config = dict(
    n_layer=10,
    d_model=320,
    d_mlp=1280,
    rope_fraction=1.0,
    bias='none',
    parallel_block=False,
    lr_head=0.0092,
    batch_tokens=262144,
)
Each number is 500 + 50 x the weight over its row's rms, rounded and kept within 0 to 999. Layers, rows and columns count from 0. Numbers have three digits each. The size before them is the row's rms in percent of the matrix's.

# down: layer 2 MLP down (transposed), 1280x320, rms 0.133, rows 293-392, columns 192-255
# up: layer 2 MLP up, 1280x320, rms 0.144, rows 294-393, columns 192-255
down293 105:495417417417475501398469523491527479415556516560467521529480460494496493514503463501484484501510349436470489497464542611514581469506623500498505465490516505487523524563552490511498514470547550
up294 106:466439490538525556538604496415466475473507379539496463525518420479497489532503516563592465543443553462559483593505473445536447418435450500550485520466447489457542558403507468563504453459527472
down294 102:520496550434546528527504379576444528455528488443512496488472528445619476518483457462481497352483507471475562436554424464489437464469537560432581549543491527461426519418511497357445518467528462
up295 108:452513561485476518434573435580477480522500481543389490501514484541573480529554601519636527538409505531533466399552463513595489462567565516590450469528442487616554577451506617543493511548533559
down295 111:425469504522442503448479520581450586487497478441541478544463435497506437525531484375487411482478461631554398461493441518418410505498414481522476501484507432444532457561489536497492465440445499
up296 103:447567548466473478499506478488456542471494524490482543431486475538441468458493499573450467563468480531497529481450437530520553585449514524467573551505653570530454522457591507498582480582543524
down296 105:459456470455466521502527531486508452507499585498572521510460491425586485402549497490488416516516422504561495467543560565576508598520465497549517499506608508515425559496493547482494536612472520
up297 098:589485507619475477472504462423483541589527462536446480498504596455525457439501533428511542549552466490511444501525441547508573498599487512566464518548510463503586418578484541481614502490515493
down297 085:499551497464554483531443522503498387409467525448504515558495459626576527554483543510467457506450432547539524474554580555456365514454478492532426407464549488467417552380500503587496470498456549
up298 106:550442556475513498455454486493498529508570549565386467464531436503548430482456501424516487468485473571516497449605449525508567439442516471533472542524444579551514504505382500482442509527548494
down298 099:557417498412428493460527482510644474533569514519561430517456493531457614517536595459441519475443526464542499437462549508421501525405535505488568522475412460472467578468437526492598561516535440
up299 095:369460546515452475564422543467504465567590536575598547603501509438529620528457407427455491563501527562519544564562551517540536453412509381543465551592541577483420452539539442578517568507479525
down299 098:470479465560497515603483441517425467511550537487557457551502559522523419562447581494499435391521496508419530414576360548397498447540424523438498463471486509541563520478532574489430536443528489
up300 098:529590502488551515491592431493458451510520579474415464534465603534415474576546465540494435492456523526559450517510547618440525429500556566522483527520565388421585555551502510438504470473495518
down300 098:553443425514587480433471518537501532513535524453471599518519424431478547532473501515506521424471514420532520492587527588698546381456503502454539415510463562546508535436472510537572523525486449
up301 103:475445533518476483501491469469544626458442493525455564538458549556524488446469576521520572434534498510445525523454415591521511628475552520511624489502512490449432455597508450520530535453485445
down301 109:449442543474513515540491411583431592537514496530706473491528509485486509520532516434521486554482498588353504433607534479504582464535545483542532496492549530473533603472511428440482464502515429
up302 094:565476496460498517594442579467535449479544485508508433579487634497450461431503487518481489488597554486517505558466500441596519433526579443481519358459480462455489582451530549476496537599451557
down302 100:503474454517577568517410506527545622548506555520468493487463517529392537555386487510483359496474550499489515464478487536478524376425521551514469564539579566556581524567509460591570469503607516
up303 109:516525433457436445476497554420436537525503483509559531419474551425437488518476537516419563535526524543551517530409473430496592500512568476507564472460496453516493460502584468504414535518581470
down303 096:499440515516525521446570387422489553585436538524438551510534529546523494594492470457523529523440462498484453499485503551507538470488556583470433465501484558582566551541511515458567483476446527
up304 079:452475557547554480525474535470526588510528603567439459544413526563465471508477555543454381477482478580473503473469528559495530466458542374567532582585478497458520494428481452540460571595580527
down304 075:569516555546478358473521541486491448461361464409571573453520465499562530512382453460414521375536572497532410423536466472497535540521471451405524499484519601509481509579503458463513609509547517
up305 102:494387468466481547478522549527526492536550587539497467441470455483368416574458494519574459453546505552407509540436463506480522491491567466466537455546448540506520514451446530381501525546607500
down305 103:405537458511477504457556437540526554549546462510465359473447407468505513478486564558461543455340405493510483550459481450607510547444485427479586515501513607474515474442524567438531472622455492
up306 095:459545383522464458427486557536486443501497496520500503529627527520528516512557468584530521509457538452578478493503520488529567628562531477521476479521454492397414480502448497522443531514502454
down306 086:546475666412452436507519536466394487529460513495512515479405510502477496480490427467461552456430426441539592518538475511497412408420474543516495556568471441501503413482519509485515523601539571
up307 097:439452532467500457488511522530547508479510536568506498462428557394463513457440454517455460506486445491559594520571478501502581512482476502458567540458424517543442484467473454522486468429442455
down307 103:428555506522438462537488484430570513446532402477471430474519542456431413434469539539482559434494540543468460387423555579478499532544578545505487495431534472519502479414470539427536514531551607
up308 095:438466508601522409471521537512415553507499473533487457470488559515528516474490484558511577453467522545494446435493621606507513514517500412504545457559511519513523356502469474506505513539406503
down308 096:457383559350422522551449485522567482461569475534498572461468536473538500486587493482581454514525499433416526502412444520486506477555473560472474512454505535408465471500627428418490470493506532
up309 096:585432514427484394549498522449483483461372505480493513492442468455535523543487504508498548586399435518536443431507490621465518490421438511499483484545494455419538563481497531535486568463459480
down309 090:568421439594420531502472499509518551498458523518560548514470519487530479470479552523467564488484487563485530443497440553471546528406468499467645504410513477466476521507443506404552543509461506
up310 094:471487457503482473489507473551485510475555527551461461512502403458519476376516527517577403461508476398406479487516502519574429509533493500551375444503446611372466499481527438473544482485452486
down310 102:422467488498497469571445460480517481399554514473504461499528445467562472496448437442476417434546591551442523528486473441489522496430594529512441494423502532565526452506458588513535510500507513
up311 091:468543500504441522445606450400491539482471447439562521514456494492477577477580538498414459462435556532491542562517500526469538459517404403466516422574475558545468472598448629426502451519470476
down311 085:542560466469561483520420643498411488557486430614624439506520532486521509499444529481556541548589501471532486484483484465492494526517582459531501473367522533574564543373408334528511592450525594
up312 107:498497464510571496533636521533475449590424475548511462450538513424560617489522534431454429509540542464480399436566467511512483482460471483481466389489494530460545440483485511505542484487448640
down312 116:505475449461563509514567425572476506577456455464524454519555512486472612494419567454537516545534485519506460525532460584538567408423498507444498414495533539486427438382519573561561493564466559
up313 100:536499409563514428529576560454496500513483533522415510435469492577442396467419501444477515425432480440554551548493479547458406474542441419602486527668498486485530552485502500565500499473565524
down313 111:490562455467473525573479518520479569494474521498458420554491432502522541533484468466472496538479377525522433562539562458592540541551472523559506499531526490537390389498526552516471459552409517
up314 090:549567550502550472472460500419516481513469481441485529518416517564479422473485466530479487589509542523457465473499506431497471507336474511505473447552486566457510493508581458462426562549465573
down314 099:582510490492593457565493496487450518547533538442537521557500582507488476552483568495545495462523569442476488555478569476571419561555487438562513493541569533452507549595499553520548479375500445
up315 099:476462548471421479512457538429535452611465519453440417489533671525503469432604552462536536504456567475555427489509461393538453505481462482480413580515555539475480526559440512467472432537575468
down315 108:498462512580400475556426432426523531516434512520511523467506543471477507500522468417554434500510511460490461508503592564531530505478569497514454542591503455554416545612548431554436470574576431
up316 099:589399518516549559494540471519505393500526513479523565472515514509470456489589554474444496443547514489518482613562541532460459664450499498487448475487457535457483523518568481407464438510551555
down316 104:483522495496427559482615500383536496500576533516541517498478542449585455437493497506547506603536487558533402554528551472427420501523468484532423459536411433422517443506555484506469544466564441
up317 097:549565595506550569478464564485479488557464475444377485452485435453631498465528539427529517467457493486495507536430522560567535519513488527452525429584478498511566471581532526528521470499476537
down317 096:561540628513455411541513448586474425524512515502458537522455483477440492552472526590384553563470441548434599562492514516476389577504473580486465537456440450535487500495528508523504564432586420
up318 094:525557482538427538517601546487453479488534547510433407513530447374503480496546534619444381410564539519552594471483464583476459569550428483501557502489450531481512557435481495484496476481471537
down318 099:506554502422465438528467556502479432370490388507481470492482399517477479496420593493429454453510519515451469570463433430524488518490500456422587536416453541462524533529556523481591478567539545
up319 093:442484451522587509506445565465482511467530483551480403581565543536481511523492428575516531513506582576433493506505443455525505506466500544541542463634520544509460581398430487490486459543438475
down319 096:558498509552518524427537454489478503466504465497455510499593511413477558539486481550505471449542469475565574521558416570513533522542505525472473597536466498448572526482524478458453537432479519
up320 094:435547453499568445547484507485495506564468478517582559535404535505544521521551508542468436630506538532546557509504508622489499426514497492535443486494594567540452537527439474610412521495494473
down320 087:508462590611422435538483462468563522475510518504412562463495505527463438516445446452616637492461507499424488441504481452536460545519498570428454530548472507474455510500427466459511505463514473
up321 094:443509566528604431454534411541558557485585555521489563488448513530445412480472503535397413470467425450529521568501513485534501525504461461440498503567497541505500390473470428480511492393459527
down321 091:427532495518491536463469425468436525523487441475365489520538507433511424450528545510517562491542564507610495581572445544506543485495381516486516421609433487462512462504449533466542432508458499
up322 096:357542505427392527492492515468514443511505501429450431527493497560498472613597544538553457567479544598465455556448535536546480374531386497580432472559485490486526577514468442548403485437572586
down322 095:599581543473432471501505519506528555481433515499502549456511524588448444545558505472459505465548620529502565597510606436491473505505550461503523493505474513510531456457610490555548458544479502
up323 106:450457490539524474523465484489532514405503460489584423522489459468524614536451484460471505488578494478485514580513557538539519527422535414495577507492414426569403563453534531465549472464561410
down323 108:485542543461461498536544563483484406444507483462590526552522470491500456534462481548438525506486449529458519487530445485477511468506525565527451508530518431454521430525478545587563491414489561
up324 092:572489447527459524538494512532545474540460451482493465481571563469454435477589498470533507460546539492645504416473542515503492429504512457523545417533488575449559473478352419510491470446490494
down324 089:414503541439484422452450522466538594469542498455338471447466407536588444464402509478501595497489560512464550535487443567402443520441468600528497596456498406506423458520649567516541522552494483
up325 091:446528520581495548577471476538384473516527569416524454497470529514451617453524477504522511484484477486523470630490528600600516460513545570513545522531539628513531471425582544494508543518535555
down325 090:419530506372538511483461548486529557451548526574470505530504466503491408523460561519559555504544432470554475490462497390501509448573501474547503445482421475502493491501454479506611450474451470
up326 086:535551492517492456494534556474485455492539480554518485468488566542557503506493556584567502496557543495476418433559556542496480446437464531413609467605507440461454474489517449486476449489510457
down326 089:432461516453522462517572482567451515467555575483490476529523474533541516525414516491448448482498557434543552560473396502574516473389455463634538455450528517603531496522507521510498583564535540
up327 101:459519525462548495477576524548382403542499450537509640480521491421512460537583434500558486529477459438535487533526516505511487597506502463561549478520519523504465543491532487605458436453496505
down327 104:486554509502540482531475454371578464536446467503420576404530560495492482483460488555502522602465537496523454519492432484508510462493462443581416485387438453603472505469565509576482510469444500
up328 105:492495499384554474520561456479519477570460535474503527521484619492474501539498375456512558563503482519540536589472493589487522444407551505582477487508527567499547487572466468546452510572514423
down328 109:499466540485438389548544471500420515506479492498459527530466483488534587474530542489368515489497430450503563512503575478541530480531519556560395544534523523517483528526549530512602421528523541
up329 104:430491523449533534414502425450523466489473491587466468500437500523462571513533482551446494573480497530407582580511553451452530555437569529390447486532585488596587466516488422499464483510484543
down329 109:546473584476474533493491582429496490466561526532569502415558529557495462522449431529546496543524465458460575486565485525501530560488445498451536464519495427497506543467620491485515544505481545
up330 094:522436469466488545485344515509407481430557519479410536568467502497588435547523454485564524485459533435502542524486511549378485568473515456555577517482524524540479412487502561557496474534473535
down330 100:453629525445556485473464506545611590458479567452528496470506524497427508448502518547433540521439507412474463562464505532569566511584444491532433424530416473513426507469554425545488542450518561
up331 103:500523500463536583430458453523568500481539490570510533478481494492387565488499524534495535445558453409490524493450545526490463537551565349515497474438426460538426509437540539415628436435494436
down331 094:434465510558487548588608483521568575491531573428597512520585480450557461539535498498571500508490462591450503537566548498439549575484480583452456570651483514518481453537475453585377487493577518
up332 120:432498505552475500474495512509473503511457485460460452534530487541576520471581412515526471485512520520459466450468530438558399522433581427471519512525472488478463545548565482504487471476400586
down332 096:532602447463547504495549559374534478472524605480510535523480472498472536561471551526554457551475509511499488459483457550481455432501458462597502524475532508428449383525570536530477598572543498
up333 101:552487482496544498576539491444456533553568468537549448492514566473522381401494498593440476549404436490402562441515511566521496579515525544434572559492550530596515451504526493472540527521501454
down333 097:498484441533502516540573473612499475443594449481557446514485479514472452517516565476438495542470588456513427570620555502453473493603463513527464520590429516420499531480464471577490443441541528
up334 099:569524463534512537609591523503471467521595663540551423394515563549556550445497565562436515489474511459597484423484556508524522531511574455512533495449490452406449516481517519562534457465509459
down334 104:523439478467528507510479399461543507399415613452513489443521515479492494542415496509519523455533464506470507530481474511500496526501436455494502425457470563576583440513557502458529410533431426
up335 104:501534538424526469477484529470547532513527499520475495479468518592514482501490357526531464452611523485553528456424557507494437443504480478546537506511584560501526390552474481486554477498608522
down335 109:539476500498565512523514480562530553484534459519532499494495526578523491492541401589519493450499450456467522542567454520471486487555524373497528438433568560431551473528467503515543402487519452
up336 099:553475494589403458471472528469451475483413470441469513505547479481512579430506514581515425559475498568477486534455484563604499506508420428394603408444578469507431470476483519492509453548400511
down336 098:571513644474551577475483460495526485568374521438531529527520506467477456497513576524447483503431579540579525556465428489456577450590493569479515496526493461422547470471474485423665511547445526
up337 088:509519468429570484496535493565512530531471544437452455571567472520503510480543475538493612452513646445564471494505465453577473523505481548573448480500496462548469551540492428535523460467422563
down337 095:441490501509498470411413518437463439390430463512423506556394451454498510510377505463529514504557425518502512557384554546456585390547476498456512488479503551512480481498477510510442437595586550
up338 096:477459396501571549524453415460501477561511473669498574475465467502413508406534455464391457489456485481499498564534502515575550559562515514592470539619497489488529532494521446503514500484456514
down338 092:575513521508499458559535523462546532462462512480578522538509506446510469527470513596522477517562475475561494525469477367448532484586576529501459507425532498494476504585470561545520473593486486
up339 100:540452523453523560508539490433448458533496487451547501523498437394452492513538471530421479490581518546522525476511458487491507502467493415450567503478459506499456474519593588392494585546494472
down339 118:533519444490513483511523508520442564492557471553565458491479441423461505540493459508479442490551499435450557479428435475412587491507600445456505541555428463497550475542470467558506528508563539
up340 103:504516437470485612420390443515584521427573554468463515514549552479503454510476425451492608546434481472454457514466522561439540466460505405527558513539478437501538550545503402494503493467414453
down340 106:451471495501645507492451558562489534598468526436456478457589499494494529508496500418535518508514498431428553522478510537522454480411528522435514580523527481472524495426543478460421505527469431
up341 093:527475537549478520475523496573486483535422442557393421435502573415496565557570453475454582457524448587532519525461574520541453408508516521493571556563486389444563467478425477481523484537480429
down341 094:509479619563492536435446483525460512517492510491498526495530534545520511587435464508419392459556470465587623519475462455456515528517493478568580523470482478520542475490579559358501528527493565
up342 102:540541561526545558588536521486526532489498448463445466421540451461495469493449620576503422553501577462479519429480499448454507399469440522504517459545440474485490629475451524583506423561443448
down342 109:426499412541543493466459487469559522461534500419455564490457466485395520424530481487619497549451607529454553486563550498500501522552466495510526432537486510485481423541423498421457388524494581
up343 107:497488441500501505506493509415454535497496491515565451427548435544442531470465490443540576537479441456387420485539576353461542419469508564478493452515560525427474521477421505416505532509498570
down343 101:505455418480566530546492553564459418527524413518542444511553500535573605442463540467461472541533475608451464429507573395458512465557545457529480561543508515486465602506489497442434477547491425
up344 102:459550445452405423527449549466453530489541518493570580596488509578478566500511498459492473422431471536650522500520462542524544464495486464497500508461510485440441553385496517447467500500479523
down344 120:441564359489468450476434427535465475587497514499490564545489577593364575516495496475418440431535583421515547505541487435566608510512569465437494458512508547425473507558550445566523545516453485
up345 089:465474434475456458554490467482527515466563488500497485473457509522467464431413466599458437549553473523501534528476531522495557598473543538514516551546505492501577518527548468469487511497550482
down345 107:523475558534456574430499492476518541515390583530494426463530494449543540578422489566491431477515403496463538473492451489421584422417498523489493526410517394438420464607502504578480496442447567
up346 107:444513397545578521479417527472491409558516437528523612483557460426503437538490433504612577447455515515500374451468524413503514536467496467481471444519396531507488483415526553535480581510426481
down346 110:534393515490487576534519587478417485496556471543532592484482506396493406590581458444505480471508554462495471488435558481466478557449521499527456599556550460365473503443427487372505486540474507
up347 102:549510464499448469450413494623566479502473471578412499448529447468557508385558488526563488501516508376635612452500464549486452496551504516493576466455448521433520441486386482492494524418498521
down347 105:446467487502463494620489508442494559432502545517469552474430464570463550509476385502409618524472447534541551503507552553514555558574481514457495439560486486547525453482432455486558520546465464
up348 090:563457504485603458516540451446422576487554452467527467489513654484492538493604518582496529569523490494490485507371483560548442469421527545487484478632552485547539391470539478469533466510472610
down348 102:449470422519565453529561398447545434411539542507514483551480428476471441435497464581500441521493544543486450535397493477532489472432468582574459489531484544451519579494527563548393451492568579
up349 107:538630544443399525492448487424451463518477460523497516461480461529510426547493354418572390429543488430417558560506519489492465535576423402534584510506501704539572515535411534507605562485475460
down349 098:540513522478548391540590620495529455564478517519561538459481481571553486462550508515398455478519453604507407465438481578503457508451523433529491572501518508524579518433480549535470545472520485
up350 104:435456517508505492447536487508475520478459528476430536520498450447427471570457518497575528471514571559493562608457435593412497406529598537469472478550456495412525423438567405488584526481441482
down350 096:385614483538575580507423531443451464469518454506597482429617562543512530404543511526510577489449520516537476525511410518493482471516450518459555522448421479509532522449446502400528469448497497
up351 096:538466543480489585529512541491495591504513483561545506482510516558489442446534490448463415474381426486480548467498480542562439512576494511573473515472542502545522463430555520498483524498575416
down351 102:530562501483497484471534538412460537519478518479500470503479462484551481531459524480504534411481505517492490487431590620496529562442466566421403457566531479435460448446397558542566572487517482
up352 097:322537419511490481551463561470483552582512487537449531433540549523492556444501504473493478461540509480444435458414536470548504425438445487567549383504473557550456510578423477419449468522520406
down352 092:560617516470547568567558475575521394461535404516465501534562569457492522464517590467533543461414480430396531563553539441467577539560542492407368447473494521563521456557489535480510444540446464
up353 102:542482501558543537501487508593518535516535597462547495556408506507526444437663506484554574462352487467501536475489489545520505574562586473452569459478504465541504625484525596414496428520580566
down353 093:462498519582508458460472479497553589576514491560535506524532505502561537444521507545470486461496541450543548513522614503445452541552559546538554501462399436431407532382515485431539467431454552
up354 117:512435470443378496473396539541492559556487500374468505483377552494501407493489467510436531561558451491481500517486431385616490485630441485500487467542416475529477438423541488513502415483471502
down354 111:491452508421413434499423455557531513421415495456483521569424494527464427518431469578468478544483473538527561556535529408533511486539426397477573429538466559593465501388529477491485494492416412
up355 089:442479533487465507455538520487439590524415495507414469494553482484424522499465565487524461562485490524517520519503516592453549548418572511456497506550543540546512498567495542600479514414451509
down355 091:622554495531467544521425481508554442456543565521520569446476435548538441507514495536536418489565531542619506463526537488496526477519417599515507482486397482496508500526489481509454456594516516
up356 104:519544544588475575500448515446455451551573527456488512563526432523523538442564390590528445554500453490443424495476476449470575509432496442515572453610549510547448433517452556475484435593451554
down356 104:488538461492469502409460458592441584502583475466473538384524435545530469495471523460505535427499465511477530381470484459443591555529495491442448499434524471587455510420481425590517462488491440
up357 088:502445557402529555630509494481481500447489440546544504501456478434525439449560477547518445614519526477484465461442542571472503583572470486568503460575528493504593453466536537498518436419481456
down357 071:482491477403461506477489600509502526406482568392515525522479400550514507550502542439555498515549515551461458442570469511562404476565527479479628522355486565574428488495469567463517536496487498
up358 096:560386531466436489486551458500466487544436515338421469505447496488453500537458578468424573585452467462451530440523537479478464608465559546531520523498592577522412557513503465445496493422568522
down358 095:537434543481542534481583504557518504508445565469530528500478528511405458526499510515546445474510406532535560452590536609432520405454531508443480502438534516472508451577412496553417562606458587
up359 096:520567513508438426416556483518486495547450495538464558476585485541508525474568543538459463591473558510509494605490475572523474465517536480589420531537528462488524526498548617515595423394560482
down359 095:555547540468488478489567482502507450451496502497496507446450640430547494494587422506481489464536433501531542446443449482548505511510486388569500601515477537518599503452480530589478605502484490
up360 090:430522460528486523469463518444535460418524484529547605582604574429527468437593560536431454530560574502383564437442577543568514470529443473386505428483499449476583589489379589387518563534510428
down360 094:420569541514530443501519424509515498495557473485520522464464556517434549607461553476556476512440626554483531521469464404460520536514458666495472483596435492500455550461510443513526560543487557
up361 089:405455570479471507475490465514477481428521423508424493595502541460605504509499544524522529454534552433478462537445481451456531445471549490525480568451455435565438505476427550463478529407524525
down361 089:543510478519600501476473609597439567528412495479507452439540524533416511513507522415541465442525533500545484425501445439471507525555472490516463458483520492525511443436502540488503453549474542
up362 113:466492482443527518459589529500560478483523440366365441560491440507553470481575560433450615504530502486419496560405527430452616562424429490522430570460476510520498453465567466598529495465549517
down362 095:461563540539553465538455505417513506461394581368388444492503604449531539461452498462487484486540470476596555496537533520475400433481454554509413501450499615497497561415410466545445556641547518
up363 100:570410423537422512418513549530434457530583534523508501550558520449485546443596536540497499589487480526612501519500471521524541573544499396544529439439461419486579531556545592493515532432538437
down363 092:469484546498500501479556452469504453508425487496373505530486451481498510462395546449545400473609496485504552556533474539481523446486476529401532518554530543561440498434501452466423452439510525
up364 098:548489425512434492448494497504479579659546449444445520520441467466544448501567574542518461525485448546479491445415404556527507457521440522449427521474547478481494555469449481462475444447513409
down364 106:459508461529530413478531465550487537489532456440555491459510532511501592523448500578521565460472535551612560431495473523531386519448471480533477505458494483506447442517470439611486432574424398
up365 100:483458546533487483632468514522430509491568551495605570496506439559480520543429474424457528493539479526502434545556570528544565492460559502517460528464540439500501503460496487501503455492487393
down365 096:505531467477393476395556537567479480596542467516643514392525453483501471434627457543531525589571379564522449456475537498478508578410485493466512534488545467403553474507504429564563532411456392
up366 093:476518447498483481529500489541467433437532532489610408549593484550429524440482387540526530561496482467559621497534477467508525461520460544415478462414575547508621529503449463504491496534481467
down366 096:449486489417507455527500470502470471460558484492496567496535493502543527489573535531458570516507503540456411475502445530574475489532488502454462517538569528449462563464557528554461496478540441
up367 084:391449491520536505602526513561418485492411547521507503417473463489442545511461520456515420537558594549594493474442616553512450434421505539466439573547595410438534462543569496506500438474388446
down367 094:481514473474561509463574492463504558540494504515551541540555494519595518627477525552514550487503423474416442480586447441483542569523441612506594476565445644539484573479423502454536484516533412
up368 092:569525442457507457484450459486537470436460603526476494435585469416595330386528515489409460450532459431503506548425539603434522461526471523539535497504471586546483456446561559533554467500440506
down368 079:460542509559526505533573504464582431392509546486534472527431551512400552565463644503522555525489482576535476519509508405478562450464486509482477567562438445492485576547418541471373524467472503
up369 103:597467481473543496503494418425475428510575491585472550447474539413443530449605474602421432507331535481549562594526488543498515446577550555577508477515512543454629489532527460468512458517459506
down369 106:473515530585466501533422397491508539548468426447541542443528528411467520427531434603535537464478477422534553465466434457523499431459535457494529497514482488438572480455542425473529454516469490
up370 103:451545490527509476463448403510488490522485405447463510552497545500517472524543517475462489527498473512550465487422504438607481439471491463539594571487348454477587526551512432522477464506537386
down370 097:488403620474500555499394516444449505520501541529595458540631472411495439532416554503488464507533540504552516498483533513423528609489469517541502543503501495510529489544520495536539484506453462
up371 094:538505478476603489453569560525515471455517489474420474607432481466520503536481490468510574560544484558538549522436510462419578593531552527574547453477530505601498511572529475580567496539530555
down371 100:488436493489448488494505470590531478431465511520559461468471537492441396403362426542539471444554501546453552494538422536528473549498474513455532462495526507478495529555527452522504471547436403
up372 102:367418526455485451438532472519490440506540368397420464436515463513546591468584474499496531507525477523451431453435460465529478435511547481434434545462568520540547504552499549472482516504538582
down372 118:572550445544473574662511498511487541453504601384478480568526559485549575530572534579503585514458495457529474574531502468466538424455524498443560449581490482494528493441502485455498488529515535
up373 112:453412528524533508465528512466414463589573466446632506515517425551544513627356460481513448441469439532502511567555477494537573514477509503473435548519472517434506485529585434550572502525471446
down373 112:514483528475511598474463405504507443521580438431412561493537491515507516514408585498510509501515444544556472501550484509518422567500497459550518642525443459484513455472474550536578455501539478
up374 088:452550481533547453473480551578450555523526512532561540475480497530536538555565516609433458507449476559365505539511651499537581573388453471487429506537466427482503461441389428535492494547536606
down374 085:520501546591521531505397497500463493576519527464490531428417502554521470553501451418537520465459544537523515533549451526517465489461471455559568502451437528554483477538417493466549474493486471
up375 103:441478519466469427554511533466422524464577476514443492514498464483538451512518426460518451452508373489523457474481590515486616571560336509562478423490497435609601579528513494467553462497516449
down375 109:546515571532461559611508499498445439468516488533594482544563455497480474488580541476534524509523491499446412450392434457463431493538437558474478424529428453481529501456470480471526606487511431
up376 104:554489396449526420441480402576441434484574521493510529440491486461541535536527544533467480438461438501625519514478442490511525452499452586469467544547498449433507511553574531530492460423451538
down376 112:486491469485483500549522464605473473370466545418600509517577528454572482502591514492567448548472519429439567577480477497474524513553569511514554480601611499538491529510531459531449418513530447
up377 101:561455453563539491488404525407562461441500470581583498439465543557481541466582479487495568501497499531452390485539429504454557509443574517511499543568493455524324590450477534500486506459482406
down377 106:519437558513467519475509513485460441504513443485557583450482584488515500490439540443460435552556485539498504439593466461544463556527510583608462582508440533533553547519447410480545488460473516
up378 095:453511472501419453401406481451514436545453435511509503533447563543535409477503538502538445495489491484502531477472444480389564510558518490483413596402476499488441635565476457490579571530509514
down378 099:492446403603467404506453476437426528541516506556458592450537498451541434523534500510509440612403473495492501551503466523516498543511455459463453553453369530470378553559463498574468426483556545
up379 094:595566456550525508486455502591564505532529481544430503513563522455509521528594566431420464481556491485433514512498579467484593422503526560478541403479480486524573577467501404465522551434528450
down379 097:493533520421585450474462506483626573513500556505534450483525532529549464466546577532542534624436554400488380507488513448525460507472470564479466518509554490558503546568467456499456525544587449
up380 101:475480501405493538472542463476471444598530447508384481562469486467564444509448596552516486525454537504460471561594524562409514531480619474458514433438513442519510528559496469586367549496467589
down380 098:510471498536451510462416521466507521549365428525558490489514545497513473476562538621587558525417450473473616450539532511525432464466526429483584438537526485497569455635592618458491509462541527
up381 099:522486533517538639546476464376522475351447456517458558541480522509590476473477518482463471567451548550557491498537487522484525436496584496553465544515473473510494499489519464529521504595523475
down381 100:523554480414569429528533482599541404524513487496564502435528551508460490514565491590452407577573582491505517472441548433460508530523527381493516510509584494517525475463468508479406598573457488
up382 096:445534503537474504532491362420499589463463534576474534532550511480466430454479484538533490381545519484532574502493463481457543493475481478391502550516464467355461485599560498476512450557481544
down382 093:448451468500567502450502520508438517506477469515425515470403533565461419534504549511555562577457507479519465499501493600508416516433452528533483434413534564532482614453468529563471533485490475
up383 088:467566527482411460452432493423456524553481527484458519442457489565471548414499463503534447490497487584506465491548529325521520462545524481501462498574469519496454519417564400637564513504532470
down383 096:464433512505446456393522560480538481572483527562506477689523512536482545560518425499466482500434542463373397535526526445558466429467504539473601545544442508498489549472496546424522504552497507
up384 087:594486446552542467474522506563577577540543522570520443491488539464474485438623572516528475502461396487511449527504583537540581476563521532521416417602454466411513479523450452492518460514484478
down384 073:554486503533515419486525421574538432485389415404408538518537579524534450472415506426462485459526593570424500421509404463533489572555501477511522485509523579517497559530484534488547528526504530
up385 088:480491473458457497502453440443517488379460482582454448445398478474467488477516508548506438443410467456521486575485509577523474538453482566503601444506453403510559528477459483470536539551455479
down385 088:435527586465523476389516559504462476540501486434481498526555483513520522494356549409453465452578496517505565443559399455506484545519568484473492578465519557546409509516535535542408526493427474
up386 102:551517441541558568581447483549520592501435555494481480526541473540562531544533484503495472465574450470484483476497533499423477537533495485511598472569481526456418402483480484545458417461578586
down386 111:530456416480574574531466466510475534543469498490579452565515605535548468458565452512460477494454550547421530490491458540472491508553458446411598566552532486366469548565499515468498455455491523
up387 098:548471422478540555446564410513379387408528543578547462589540457580412470473487473533419518514554545468532459550446497565514570403444540475458523469450428483560548509546376491520519465473453511
down387 096:589516488425502473662585413461554465550538493491394537485539555495505587497542463432495483428575465454520535475483594492464544531465504474541579495473481487546485474461562516554697519487536560
up388 109:577483510591477565461453429456536482444473471459550464556505428408487511459422559532513474601511592482514530446547644534484468531446562497430435337537588455435481478466495444436572388547522554
down388 110:480501457507533456520551508530520652535432532512418355560529547547461503493497600501532519444510508426484497584436499527478506544445535485485464515448472443576502422523518451554518596567459528
up389 107:489473449479409547497512502537437542529439459513527564464443465457448501478461524554597452502511472339431496507439445492529558545484549475486608419449492509355457401481523505572485503557534531
down389 100:400421603426495502401490546469525500490516587475448466554513591501415439426382484545443523497536461541525450475508501524504601500610547477468447488481475498441535431477508492536493530428502574
up390 103:546483485491557466526522468518448555425473484447438546502465432530558433546521611452503446570460613524526498471486478435511561486469471498605478482527497507536477493495482515466416653422486558
down390 100:472505340468512530554485492463505591540468517551422500542443475393546457449508480479528513449557551487529552522552492501381526448618577512530429490458452551485458469538527500385519396524486504
up391 107:552448462499443384546468484471460485480476494497456485406444584491507536511554653586458530492519473557499449491521472471449519591530454566556477519504496460562488487449502414496563472524507538
down391 102:463428560506461495513518496486616605509572509505496498354597484522522424412460523525434437388506502549473503448537479548478553594597418530506482471445497516512470406508456448539570434503530601
up392 097:476447506540476487563424513586533445542516580399457459453463484559528520427459497515466518490459457508525531614496552474519440591493501478470495379467526457526463542555499421475464481517472517
down392 106:504488575520582486515471507568511537528584521472589459480447536484488499556568502533506503539536529495486581499527491474468560578561535506593512428534513520526519512495445483490483451532541536
up393 102:450573405526420518399505476429477484538482537538480551443482443419484517601441479513520560494504546414523415480489526484556551554543546424440532528555548490453460514485485419470526480529569521